python train.py --num_hidden_layers=18 --hidden_size=320 --head_dim=32 --norm="layernorm" --norm_place="pre" --positions="learned" --init_std_up=0.0266 --init_std_down=0.00443 --warmup_steps=200 --max_steps=10136
Each number is 50 + 15 x the weight over the matrix's rms, rounded and kept within 0 to 99. Layers, rows and columns count from 0.

# layer 14 attention query, 320x320, rms 0.145, rows 192-291, columns 64-95
49 60 51 37 59 53 28 72 37 48 42 54 51 33 61 58 61 50 53 38 50 30 36 46 34 43 53 46 49 53 25 61
47 51 46 56 47 22 65 69 53 48 71 43 57 62 51 70 49 66 44 36 50 58 23 51 51 45 62 29 60 50 63 49
61 42 72 44 63 64 28 93 56 44 50 29 27 55 45 59 40 44 52 62 21 45 54 65 44 62 66 48 74 70 51 53
45 31 38 19 58 48 52 26 32 52 68 44 56 69 46 36 29 57 56 42 29 55 51 36 47 88 61 65 42 35 75 44
79 57 58 53 55 64 42 83 48 65 48 51 65 57 60 48 44 37 71 78 15 49 37 52 35 45 51 40 35 48 61 59
59 47 78 77 38 38 29 59 52 41 41 48 54 25 41 61 58 26 61 32 55 45 31 43 46 63 60 11 68 46 54 49
37 45 31 71 39 61 41 54 70 36 51 67 51 66 45 38 51 57 54 53 62 67 55 62 47 52 43 29 44 49 61 44
37 60 59 38 55 61 52 45 72 50 45 58 62 65 37 63 52 60 55 39 46 57 53 75 48 49 58 34 43 67 54 32
46 43 62 75 48 16 51 41 48 20 40 43 49 60 39 59 73 42 55 28 61 60 58 42 36 50 44 43 79 43 51 44
64 58 51 60 47 64 66 47 67 78 24 44 81 56 40 73 58 43 60 50 56 45 47 45 25 30 20 49 60 47 42 29
47 43 43 06 51 45 85 63 59 55 49 61 52 33 38 46 25 43 72 45 62 57 48 51 52 78 56 58 31 46 67 41
68 52 32 65 74 70 57 63 70 60 42 64 65 52 61 41 67 52 53 66 29 63 64 44 61 47 63 38 58 49 25 34
42 31 90 56 34 54 41 24 51 38 89 38 48 61 53 66 44 62 41 47 42 47 57 33 54 36 49 62 53 39 30 35
43 72 51 51 24 58 17 71 50 44 52 56 53 56 46 41 60 47 60 77 47 39 38 44 54 41 59 71 45 51 54 42
66 64 50 37 62 43 47 62 40 56 67 54 57 48 55 45 36 55 22 60 48 47 28 67 49 58 38 52 40 47 46 59
49 59 70 56 53 49 74 64 40 46 54 40 44 35 33 40 59 53 64 59 53 38 46 61 47 72 54 79 69 73 55 71
37 69 49 42 56 65 43 40 57 58 51 45 59 36 60 63 77 44 25 47 67 49 53 55 52 39 53 40 53 65 32 43
61 52 63 67 59 35 54 37 50 39 73 44 55 56 65 68 42 48 47 58 20 53 40 60 51 52 71 52 45 40 45 54
49 41 56 37 62 64 39 27 67 25 63 42 50 49 42 52 44 21 77 30 62 76 61 22 37 69 61 63 67 56 50 31
66 49 59 46 55 63 52 35 54 62 46 60 69 40 41 32 62 34 39 39 37 31 55 59 66 51 40 49 54 57 57 45
53 10 41 72 64 40 44 14 39 46 64 37 62 67 64 27 53 42 48 30 28 57 79 37 53 66 59 57 72 33 82 57
64 36 51 39 49 55 38 49 43 67 69 40 56 62 44 47 53 38 57 32 35 32 40 55 57 44 38 46 27 47 22 62
44 63 42 43 60 48 40 67 19 45 28 51 45 83 52 56 61 33 31 65 55 38 49 65 38 65 12 58 35 43 34 76
66 60 40 64 65 37 40 21 55 51 37 57 80 77 44 68 50 44 51 47 53 59 65 38 61 64 48 74 38 49 76 49
60 75 42 14 37 55 72 41 48 54 53 18 48 57 39 36 34 47 47 41 48 75 41 35 49 37 43 52 30 36 72 46
57 52 49 61 37 36 42 34 62 51 55 61 87 51 43 30 57 59 66 30 58 23 49 36 66 50 45 41 75 39 49 48
51 63 57 37 63 61 23 48 78 24 50 40 82 54 55 42 64 53 74 38 67 54 25 34 34 39 78 63 78 37 44 44
47 46 63 60 53 67 77 46 43 61 54 40 45 50 51 57 47 42 63 61 56 65 49 49 61 51 49 51 35 62 48 74
62 25 42 37 53 50 36 52 61 50 44 29 55 44 60 51 66 48 57 38 58 54 71 26 56 74 59 66 46 34 75 53
65 39 50 62 55 53 42 55 64 24 49 44 48 35 38 61 33 35 60 57 58 42 45 40 70 40 46 39 73 29 60 46
51 39 31 63 61 65 25 52 69 67 46 73 34 26 71 54 43 56 41 75 54 36 58 50 60 67 69 47 70 35 37 38
50 52 75 51 47 55 55 59 70 44 53 47 39 27 39 51 81 60 52 69 55 30 57 59 36 45 33 10 63 45 40 59
52 26 52 56 14 57 39 60 42 57 45 45 40 34 35 35 39 42 44 58 44 70 26 79 39 48 41 54 38 68 84 59
61 44 38 56 34 44 54 48 82 26 61 75 56 52 58 44 56 58 40 61 68 53 51 42 73 66 37 41 61 46 54 29
47 30 59 61 77 52 57 31 30 48 65 44 46 45 42 56 57 46 50 52 72 52 60 36 51 33 19 46 62 59 52 44
69 10 53 33 43 43 44 28 48 60 49 54 22 26 58 61 51 53 42 40 58 36 78 30 44 41 27 30 57 54 45 70
52 47 42 57 39 29 44 55 47 45 21 35 57 30 22 33 05 63 40 53 54 39 32 56 63 67 67 40 50 70 44 34
70 48 54 70 46 49 70 45 62 40 48 63 26 60 57 35 21 66 59 52 41 48 26 63 55 59 63 24 57 44 52 45
79 59 41 77 67 51 40 62 44 42 40 55 40 41 37 57 50 64 48 48 35 32 59 81 52 76 67 68 35 41 70 68
36 56 78 50 61 57 32 31 39 44 72 43 42 43 25 50 41 39 60 63 42 39 51 58 47 46 39 49 46 43 37 70
46 69 18 27 64 37 51 77 66 51 48 67 56 38 54 57 41 55 50 42 47 61 25 67 23 65 67 59 54 45 45 41
44 71 09 43 47 54 76 52 75 56 56 58 71 66 37 45 65 52 26 46 62 55 57 73 44 38 70 31 37 71 57 48
67 41 58 64 38 33 66 49 61 48 37 73 49 54 50 46 49 63 29 61 25 43 47 81 75 36 65 37 30 71 59 54
47 60 44 43 25 23 45 40 53 59 58 65 38 52 56 71 34 44 46 33 67 36 52 79 58 66 77 57 56 59 40 32
52 50 44 28 60 68 33 68 42 33 25 60 52 59 46 66 21 56 61 25 38 56 57 38 33 54 66 53 62 52 47 49
63 24 65 50 47 44 62 66 53 56 51 61 81 37 64 44 45 89 88 17 79 55 45 51 31 38 43 41 44 40 48 46
30 33 37 51 69 54 25 57 52 86 36 70 49 41 54 45 63 40 46 49 79 52 82 46 39 28 62 79 55 45 32 50
19 60 26 29 57 50 32 54 19 38 16 41 58 53 47 55 51 62 29 56 49 68 51 62 62 48 57 56 79 58 16 33
58 63 59 56 41 75 36 65 62 33 51 60 75 41 49 19 40 69 71 54 63 50 36 45 29 53 42 48 33 55 35 42
64 55 46 48 49 59 54 69 28 61 51 49 40 65 63 50 63 42 40 72 49 48 72 32 75 76 33 40 63 61 76 33
54 37 64 52 67 34 62 57 41 59 57 58 62 89 45 49 72 72 28 87 66 58 52 43 67 58 57 44 36 32 84 25
38 52 48 58 84 45 44 48 64 46 52 46 68 36 46 62 38 40 66 57 37 36 62 31 42 50 33 42 91 57 60 29
42 57 70 56 49 09 72 80 49 43 69 43 21 70 23 65 36 50 49 59 48 52 59 45 42 60 63 26 47 65 64 44
19 32 40 54 80 48 42 24 46 73 78 48 62 72 55 60 64 33 71 37 69 42 46 35 43 60 19 46 36 83 50 61
51 47 67 70 43 31 42 36 57 47 48 78 72 57 58 57 57 18 44 44 36 68 25 36 38 79 49 51 58 49 53 61
34 42 44 65 24 66 42 76 51 51 30 69 33 24 34 48 25 38 58 49 48 37 48 51 38 43 59 58 77 53 54 24
69 53 51 74 25 49 55 40 54 48 28 60 27 65 29 41 43 34 35 36 59 57 49 55 46 48 39 35 26 62 35 55
43 67 64 52 58 56 51 78 48 31 45 77 38 26 52 47 52 65 31 55 85 40 34 50 52 41 60 47 59 26 26 51
51 49 24 39 44 58 69 55 69 38 60 43 48 26 52 37 61 59 62 51 42 53 51 35 30 39 59 24 45 28 89 37
62 52 40 43 74 54 10 75 41 41 51 63 55 53 57 51 56 69 34 66 67 42 38 29 70 33 63 43 67 52 20 62
47 37 38 60 39 44 55 40 83 67 37 36 67 52 76 42 44 22 53 70 65 57 86 52 47 59 53 56 66 53 57 67
56 56 62 70 64 86 37 67 61 38 48 41 29 51 66 64 61 46 53 35 62 37 64 60 59 39 37 69 54 43 49 31
41 45 47 62 64 71 51 58 28 46 69 66 43 43 19 28 50 42 56 51 42 53 50 56 56 53 51 32 50 59 50 48
58 50 63 31 62 63 94 53 37 21 64 36 09 49 45 53 56 48 41 44 59 70 71 45 70 64 28 11 41 32 50 68
56 61 49 54 58 50 50 53 49 61 35 75 48 75 46 46 39 59 46 39 26 54 45 38 57 51 47 65 45 54 40 58
48 44 41 50 61 36 48 42 60 43 79 66 36 43 51 44 44 77 82 35 65 44 53 47 43 27 52 70 60 61 15 75
42 47 59 54 12 69 62 40 46 55 73 33 52 29 62 62 61 62 33 23 42 51 41 48 56 62 62 32 70 57 80 50
47 56 72 61 58 61 47 26 76 50 51 52 43 46 54 48 41 55 31 28 40 61 38 42 64 56 37 45 46 44 61 54
55 43 64 47 57 59 44 29 68 41 49 50 56 44 54 27 58 53 45 51 38 37 52 65 47 36 59 46 59 76 64 28
39 51 31 55 36 41 44 41 62 62 47 48 36 27 34 48 38 45 39 63 60 47 27 41 49 52 61 62 41 40 58 53
42 81 44 41 56 56 39 34 50 49 55 61 28 55 56 66 59 57 19 34 35 62 69 68 59 54 59 66 61 59 37 38
55 37 52 46 39 50 37 67 79 59 34 65 60 31 46 32 49 73 71 10 43 62 52 57 52 53 40 75 24 43 36 38
39 71 27 31 56 58 40 69 29 41 62 46 41 53 48 35 63 49 49 64 54 45 60 58 59 53 89 64 45 42 58 74
60 66 63 29 59 62 55 32 50 50 65 52 44 37 48 55 46 60 50 48 50 42 52 61 60 54 36 27 55 53 35 49
42 46 57 45 23 45 65 35 84 57 53 69 62 62 28 41 65 58 73 32 25 58 43 42 36 34 43 47 46 40 50 31
69 59 58 44 51 47 47 43 74 71 63 48 64 59 92 60 55 25 56 60 45 60 64 38 32 48 44 55 59 47 70 50
25 59 41 44 55 56 35 61 62 67 66 60 35 57 47 47 65 47 52 38 31 64 70 53 51 46 60 25 57 47 37 60
52 50 65 44 51 50 65 73 49 55 57 43 42 30 66 65 36 36 46 52 49 62 62 58 38 56 48 51 55 52 58 48
30 66 39 54 34 54 28 47 60 55 57 50 53 42 45 38 59 64 53 19 74 61 31 37 55 26 39 44 59 49 64 32
28 60 37 52 31 47 53 35 57 51 39 40 62 29 25 62 36 50 44 47 64 49 30 69 44 68 44 49 23 83 46 59
58 43 40 63 43 32 50 61 49 19 27 64 54 39 28 26 24 82 55 54 37 62 56 48 58 62 66 62 50 77 42 56
50 55 42 45 49 51 84 54 33 55 34 47 28 47 59 60 58 46 43 44 56 47 35 55 40 61 47 27 47 56 41 54
47 55 45 41 44 59 40 62 28 50 70 47 55 47 52 50 53 38 35 44 61 64 31 63 91 52 57 55 37 51 33 40
70 44 56 42 62 39 77 24 59 36 50 55 43 24 60 33 73 51 55 55 39 57 73 37 24 33 22 54 53 46 51 61
36 74 14 52 52 60 37 79 27 77 47 38 38 77 16 58 44 44 33 39 37 49 64 74 38 65 38 48 49 38 25 50
39 53 70 66 52 47 63 51 38 53 38 71 45 54 69 39 50 46 58 33 27 33 65 36 53 16 58 44 58 34 73 60
64 64 24 49 53 25 55 61 32 63 19 47 38 30 48 43 35 56 56 59 50 40 45 60 51 53 64 58 64 77 54 70
38 65 66 42 27 41 21 57 36 66 69 32 54 43 79 52 72 34 23 41 73 50 46 40 45 34 32 57 33 42 12 58
24 51 76 42 44 34 32 88 53 41 40 79 44 58 34 40 47 52 57 46 77 55 74 53 75 53 52 45 60 67 21 46
54 57 61 55 51 52 44 44 34 55 69 59 56 61 53 38 77 64 58 50 68 57 50 64 37 40 48 46 55 46 40 55
36 54 33 57 46 51 39 62 48 47 47 30 46 40 55 54 64 48 67 41 36 61 34 54 53 58 55 40 36 56 56 62
42 53 54 45 42 50 43 77 41 61 47 62 74 37 60 40 53 55 40 64 52 46 51 36 82 53 54 34 56 52 79 50
35 36 50 37 73 29 53 43 28 60 43 70 30 66 77 56 59 55 77 52 54 42 63 55 54 25 57 55 63 72 13 40
47 50 24 51 46 55 36 29 57 51 10 28 47 56 64 43 41 30 59 50 31 49 47 43 41 75 61 44 54 49 67 59
37 52 57 77 53 53 44 65 19 34 44 47 49 46 24 51 54 38 50 58 43 68 42 81 61 43 37 39 52 56 56 47
65 54 51 54 37 50 55 52 61 40 17 38 45 50 44 46 48 34 46 21 25 47 44 62 59 58 54 39 44 51 49 45
32 41 58 34 71 41 40 25 63 55 44 17 46 50 45 53 59 92 22 54 33 63 43 34 47 34 48 47 54 86 57 82
34 50 46 74 47 42 56 37 68 29 60 53 57 39 34 40 49 44 33 44 40 43 52 57 76 54 53 67 78 68 54 23
43 67 78 57 34 06 41 15 68 44 62 40 47 76 57 74 64 69 44 54 29 55 49 34 47 74 54 71 44 57 55 47
53 71 45 46 51 56 23 30 39 53 45 61 67 36 79 35 79 65 56 55 58 34 52 53 44 35 56 40 38 38 64 48